config.yaml
n_head: 4
head_dim: 32
d_mlp: 512
vocab_size: 953
activation: "tanh_gelu"
norm_eps: 1e-06
qk_norm: false
bias: "all"
parallel_block: false
init: "normal"
optimizer: "soap_variant"
weight_decay: 0.078
lr_head: 0.00969
schedule: "wsd"
steps: 2120
Each number is 128 + 24 x the weight over its row's rms, rounded and kept within 0 to 255. Layers, rows and columns count from 0. Numbers have three digits each. The size before them is the row's rms in percent of the matrix's.

# layer 20 MLP down (transposed), 512x128, rms 0.186, rows 229-324, columns 0-31
094:085158156131140084107142137135164151150120120128138121095146125089115155134119138123143125136137
098:168120111109125144118135150119141065126145128108099129120099092140125085126083156096151145123109
102:167128101124129126094178124148108092128132120120156087139167146150085146078121145142150115177130
099:148141128092117127110140086121132176107132123119166117101175099116098121117157134103117094150100
084:064110093108117140123067127133140126123180117089150151152154151112178129116138143171104157149136
112:134123120079135123120139128126138106135139121139096137173127100101116153127154115167152152117098
101:181121126080118103150140130146129141113110125139150098152162100150122123152136133117140087118140
104:098103139105155126112136147134159108126158114131096152136125144122089084117079126191096188134157
098:130120131143155120108137164129083153142132141112100156121128134110142102155163128136126127075103
103:072149132143142123153159165148159122138161154109096115100137120130140072138083116109111126144142
098:154147135127157127204091113104117151113104108149125110139126130130128108158121116114122139152139
106:075146119122112079116097125152076144118096131102121126122152154162146096100128120103140142157127
088:157109109073100118106104137128105101091159171143147129145055111136137121144143126127162183083156
090:100142108102145129096118147122105125135124144132086109122137114105122134139126101130115163157120
092:085087103145144107085127170091156125085117157126143126109110114121123122143129112137104130115087
083:133136143135125112171096106144101149121122126123102157159139136164132133106144106132143139136115
114:134140159168129093124139130123159090138120093098119108152126127118155158171103118165148147178110
097:123139169106162110145139089155119133117136119097159165144104117113105188098119137114120087133147
102:111131116108103157107131110144119102132101122137094118140121162121121156165154132099120145091163
086:139136156102118097129118095108105111138124106126038122115107135149138082132120145119136135169143
101:132180119125127128157139125158130135142079128103126088109175151156140110120122161116131112126119
091:144114126123141126126119156159123127128143084066120143111125188140140171183140121150146152139182
094:098082123111124144130094125144153140142122112132111145124104095142152150160136150098123092132102
088:092087153110144136140126125138113132113156138127133118109106112151123118124119101137129084124118
109:148128137127101129110193125118123146052136129116151125175149088127121143134119150150168125132099
098:157159131108133130095106105151127080121175155118137101128138112123161078173131189123130135142107
106:120152066081091167112155103142141131132091144111165111111091122135150115105124098112185127151135
095:156152114159128121116109119094116094128157150125160149098148137144083182118101148134105103177104
101:119122106148132111142122156188129114105132138108117084143103119136102128113125100156105121114080
096:093153175094170118136129117138073097124064133110150127137132134112136132094133140113129100121165
105:120169102119132125130115201144137191127113096120159153118112140184139080111155147121104125132098
095:111137123113126154094107139104142134123097134115096154134141115105114151097106084135153111109088
104:130144149132132158157120154165077163146092137081118106085124114117092088107131131166126132121094
092:175171133150188110124164105136120089138119121110087127141127136113075090122118076139106150141114
101:134133166159157151112150126107131125151103150118109087090102138116133101132116173131168112135099
105:158099122127178111161116065121137164133157143081137161158127112137110159125144105116087179096114
096:130124116126130130162120125167098167098042089164134109115154120152169118111168138136108163073114
104:169171111152115151109144128089096090135138114131128128137141132158161131090120175161095077147143
097:167080115106121161126105135105152083148124088109142151147127137156117135134131123119128135096174
091:097127119120145111075154162096163131174092137144140154147121145071134104132127156111116148142073
102:127139115118089133148144101110121108222147153113089143131138123077133147123173128131176108137098
105:135136104105101138113097175108114151122121122101175075120091091127073118130163143095155121175179
095:124118127133099127142138164142124143142153154138088112135139157122155115141106173130112116102143
117:108113142114121124102066127147130129105131083106165125167129110128148151115145123149124113138095
114:076116093170140120107088129120123129141141175151104113135111137121182110165108093091084113131134
092:163129152129128134167127097096139137133160145126100119107086136161119103118119120116099188114125
105:119078107099164128108106148137171154093162148095080096103135089142155156114159155094103097114110
096:144142129106146148182151125118078122086126113089094098118177096122124098136131082117129160118128
108:143133142125146142120152104184158117131123144123093135148101069140123141164100121105147170114171
102:150096102153139148160117137117116103156144164124134163095140160114143142106108062170127129121140
088:152126113096103127115162114103062147089111123162123130131118132101122153171137151132101159135134
087:138162148117152129125124092137128148145127131123114113103122137149130146080078095168153155106102
090:117164152133144163105128126112155124142127156152109139160114131147115122104128120140108085074106
104:142143127142122120115185102175143125096127128104105130174140140146193115127134120129133161095106
100:171132124147134145155172157146111146106133121141143100140127087128149133177131122101180161142091
103:144151116131112109116135097127169155121125122136109135140152121085130101123144111124126147119142
091:166138082136134139134117115145118107165120143082120112085132105124146084105150156143108108122124
101:177157120104128112153111134127196086103101125122106121140125082129095099133086183129113121168099
096:111117134165124136117127071170150133084133119102129148160129135102129165136123115117101119117139
110:093127136142118082131109140142143104155083141113130140098139142129160113144130108129124150130127
096:161159132100149148104176105131083109145094152115134119149113110149150105104140141115182100118140
098:125142161156124170139096157131116151101111110152133116132085091134162119139126138116151105111124
100:116124094144108143159132116113149148108103156134147134150098191117141087099123115134149126158141
104:110127140135133139138150129148088127098117107128152111142121164118103141139086158095128115167167
099:138134142063096102143183142101143119122130163124140101124102144103107117139139105182105139132108
095:129113117141114111121131113116148141129098097101123100104132160137149154142147091094139143149097
097:127093138140116126152095155089111127129113155134100137114119177162164127143137156161137100160126
112:061146158100111120140137106159154182144143136133123114134084145113177143115143107098080117143124
099:108105161140186115080136086123180117120146147137153144140135113093126118091075140088160146151077
091:133155123139120155118134142147124119130145121143091092105132157150126138145124138069139066125148
095:130130166131116147102132088108184130154121126155129136127107114107099096139142139109149108140115
099:144093136120099123109152086134136132145123133124145102142122127136134086133114124138165106127114
091:116105145088162098121137131134160116129139115162136134111149108144105138113135164122120123112107
102:116099123119110178139134118104133122122115105110140086145106137176162110142117128139154080122168
096:119101089130177116142125113111160155161133128095148136103075122133138161113174111056117173141132
095:125135136104089117125127122135142142089153114134107143154121114148167205076132170135144119133115
093:127161156101121135162170142135162081115120124159121107101152100137103137146106168117124130114115
106:103145128139145136094087109126114151088111106142125103088132155119116158144114135137167144110105
103:143133124117136115139139161135158059114141147112135146153132110128143123178140115120135119131051
114:137151146103118150092092150133087145137100157173079119167153119129111145120117110128146159127147
098:093105148079109152166079099167114095136152163144132164106124111103115128116125132116149148129128
099:164111159080117139141135117115088105151076132127129131137111112139132124142101130112107122108119
092:129081179137129098146135117141129149117104125127121146110161121127097101109081100121122155174133
106:148105177108152122149090107090098145127124135148107086128137144137125105150172140137132149099119
098:122137117110087143129074152110180132148123116152115120141166147146114152145141110096153144118147
099:168115141156197132087133099136167118141130153108140125147150101170164176159119122134107146137102
091:115174122137096101139087152156146127116099167144104149142127143127133128115123178104133118115136
106:122109105158121129129108127102138140122120077092111128090141150141144107153118120118147166091113
103:084148163123119107099100123097093141105158116122116090111141131145137110142125163078087141128075
109:168206139150140140147086143148115128125116118114145104092155141142112116139130133135163076123116
100:137165169111146150103143141093123165101172115130150167131161130122146145151135152145118128100173
102:137078128144145153122128117112145111133099157136137125151166117119121123133203148093119126061097
103:147086145127144102163142127116114114132157131120152140157118193101141105124134125098170127140120
087:129144173128120086125127153148175144124153129176133203150130124120142126187098111153110144114110
095:094127112123138156121124115116170109137143187086136107155132109142123136121130123116125103137098
087:061108132121124137103105144090097142111135118179109146107136108141159138123114119111098098138114
# layer 20 MLP up, 512x128, rms 0.173, rows 230-325, columns 0-31
096:112117137124098111137101124114129108108139128101171113124073163091112131138132155170115141111128
107:145148148109111113168183107110130139154131152080120094134091122095131111165129110105143146100166
099:111153090137166142114112115119126105161161149109091115147160161122129099125137180100111101099122
095:119134146129140147142144105133064118150108161145152103100097125109116141156122070128133106121090
110:106146114146135109148099138131126103089142152096141095131105108105137125166138128150099108116133
097:139123150132099120088158119114123119106145128158107102086128129073138134140122151162106103133149
103:145107132125082100136140144139146115085177114101102106111161079158112132132169139148139133118125
098:177110107112163119108129146122152106129151159161157138112129141093110105128122147105091094142133
106:155131140158111131142105160118111152121140141129167116124160150123143110094109131066076125133147
103:107147147121141145113158126107118086142109140119107139113101112123136120171112117111132134098129
098:120169163121098095161159137113126158146165088168173096125155102134133142173090126125105122112117
086:167091145173134124113113111104120102161134129088126160112120140144140182102115146134098153097121
091:110122161168122104142152085116111109145154147115147127173161114105140138116100090151136140105131
094:165146117130095121130154080143167144122123118124108123094102131153152133133171157164135080142119
096:164134123132100116136154109117111143149135129134089110091173077082148154143137120166121084141138
104:119143182144088111130095151167134094147160113081056114115138110113142118153157153127120160074149
105:127103110140088162150144146103155109153106130144119142156125151127173122131108129137135155154122
104:103127115145156132119175171118121145148170117100149146125116110178106125155112144114140155170124
086:141172142134130128084148130130119119133110097124106134179143148136135110107107156144109144124146
093:117163125114130146123116125132137121145103135142149070195134161111150135144143083133132148093152
097:136128156130148130092128102121133161138146115157140095162117134147101136083161134103110110133126
104:086115165120100042144146124138181106151123113089142135125094148111090125134095146128171143099151
091:107161157177144129145112099140125125143141084113155128114131145144123099144150121140124137118151
101:120163059125149105122138139110151177137110127111179103172093130116105110128132131151119120133161
102:115141110102089151120103126134145145125120110133144112134132132145135187083140113151086157147134
101:095143122102140111121126113090132133147131119128155127088178173113139114122143147092118113128134
095:105078133111137102131113144129127131142148119118146099157146107112134094105152132207112128103102
104:094143117152105131120106120143080098076126149105141108116126150118150080105102144172107111153120
093:139070122133087090122112128137171130081180110137137147153150156145119140134118159097128127111135
101:186137122045131088116138158150127134130119111123121146136166180112152115124160117128154146114121
095:155132105125085149138094173122138128146092114123113117134112132135086140103145132120162097166154
106:121136117137131126169135110104134166146111131133110135081136147175109100109162134118123128180154
098:161138140104118164116125118125102135104089098133149120137126169100118119154173130117150157151169
100:120105091156137132123147121129141122127062105129150095121129156102143144135152129156135121091096
106:098173095146096134156104145151140117137153122150080084115136131112125148124103154130120133127108
096:134099126116152107100148108101137080121144153152135098160130112117133108158099114129093088117115
108:075107117116152073158133093157146122091144133110127133137105186105112153169105158143144133102118
105:119149129163120151136134096156087113090157163143107123126137147086165170132145145122135148136144
099:095181103098121126125128131128090130143088119122160087116100147120120133159149065077176137112135
100:128103116167122123113086163110134104156154111137094106129149123138130132137106123109108090138140
095:148136143159130115108114170163145154122123129121094165148121109121135111158124127172113081106145
095:122087109087154132111131149099149111135134127117126171121149147163124165135114094160093151154140
103:145124149151098171123128089093143114174120135125191147090157147157094128093117115142133135096101
117:113136088087136151107104127131141124147148119158135144163144165110112100125099118102109122116152
095:084138129091149080133129120142096151153114096107163097152148159163112128106172100162153089147184
101:139134106116106121101145108109164127110113074101135134108118132106059100123136112157089136128138
100:073119121139125129082113134149116153130168195160112137170142100129162157152108171100145097123171
103:137132104133099115165120183135135114091101165112126075117160156104116127144157114144126099153174
106:138149135150149137149125098122166102130141103182120108103136157120173145165164130143089090157136
095:149128148149153100140152140137135154146172108141179123150101114170146140142132137064094101153126
108:111139149152113127156128119149131102129143131125141158102149111127138133144076100165122103121110
092:089079130153158114129096122141164161090119117129069106090134130133138105174146125139125088079138
102:121111148176148143122166095119088125176155131124184111128147131145126158111129142149162123145141
097:137137112118169121115136123097161162120129110124108102103142132128126121118107137117099156139128
100:157151117124128109139114140140129133120142102129135104133154085127132152070162116113135060130132
089:106096134120108109146087137126121092131118140095137136149149199156120126140146139109160134164132
096:120105150132109141147125156114137123166114130099131165123151123094157111146120110088142096137130
096:116119157139090085096148133163140116112149140100134127161153143130147078142114160156135165147127
122:131174125172141118154136131116132140129114132122144142109101099119144143141150101151074140116130
097:078132112141096134134149135146144143095174098136133151148138133095126178140173115172123113124121
096:141133088119073136123151105121102143125150154115103098130194114101143141174147145107136162085110
112:128163093128095091141091139131087143097159135077103122114132130110103151095151190131122102157113
096:143134131116120162129124143079129166114126119151137133124150119101108157121143141138128125106156
099:144166116119115147088143146104145096121055154135124107131129152131163135131145128167145118131209
101:143112116145134144134139156096140115131127134093133119187105186116110104139125157134115116132184
098:149142108129146119116116122161098128153091120141127147091114133128139134094154151136128119129111
112:131153121147130115150150104092135123147166138152179159117144105145125140092138130171126120151202
100:143128171102094091139098116137125140113138146134107119116130117143094136131140122126115107135114
094:122154136064163101112104153114131124143086131120137167096131118120114120151134121103157156103139
095:103102139166144090142105136115116170132135123081114160132124130157154136156100091131103100138166
100:120114130143127144126101106095090115091108105110106078169129117137161141128144126120108141157120
092:128135138118097126110116117104098129087130151153139068139105098109147110095133133070127157139146
107:109131166154152099120130142126137139125107110163130143127156183091104136130138106143124137083128
099:147105152142055128126073104145164081131143131141110105124151096106151096135145168167092130146130
104:125163115158125111160085149152107154086128112129122142118160153125139125145106165112112110076129
102:118123094168140129146134112158138073185109167104142166111145141170108146107155100148104141132166
099:164109105122090092129173114174159169144133144141114131106129095176137083142100073125107140126085
102:139099151098140101161150123111133102148156124120139150182095119118125107122129188128103154148168
105:107146094153084133139111137131190117125087126143134125161119125155136140089126122127135154154207
088:101168123109109107076187131138123122122117107118127120171162129131153129138115153125159099170113
100:144130119108140135157116108138131120114097127081144179135093126150140103127129143151128175128110
107:095171101154107116091095147113100092170132161123161139112116145106131155128104080095119125124094
097:119126160164152156142154191116071158119130135104127092129143094115113095138078120156106089135116
099:140093157133124114160152110116105096105160088094130137166129125119153113130125117128123147166150
103:121114143106082090090130108119123130119158141110158184074127126133123137126150120109118104135113
090:124120162125149155144123105137107111150138157110124128158125146113121148156122146139156119105124
106:114129102101094140112150114155129146117127142139095101200139112124155086151142100113141133118177
102:172103148067092149134134135164129149126119166171127168119140115117145137147117137138133102121104
106:124171115173137099134126154161121134143145104112122128099161155132127117164140159132101141081122
104:104108205193122121152133153102087170146118139105149100160146143134115116139133115130122120148110
097:095146089116096147133115105133113129119147145133130093129131176148119136093053124111183080148108
100:136126114120092127133109107143130144113116156100142144098153068136142077110053170160109104160103
098:153149144118158142162110115072091146128099127104151083130142153116131113134111127122125119111167
089:131120135130089158142086141098092131126148093136087120110157154089114143119152135094113133114108
092:096095119156136139118151148136175097087092156099174056139109099130088140118130130150164107140149
089:108174111141115156150152146105118131137107120127134081089122160126129136137150153134140169147140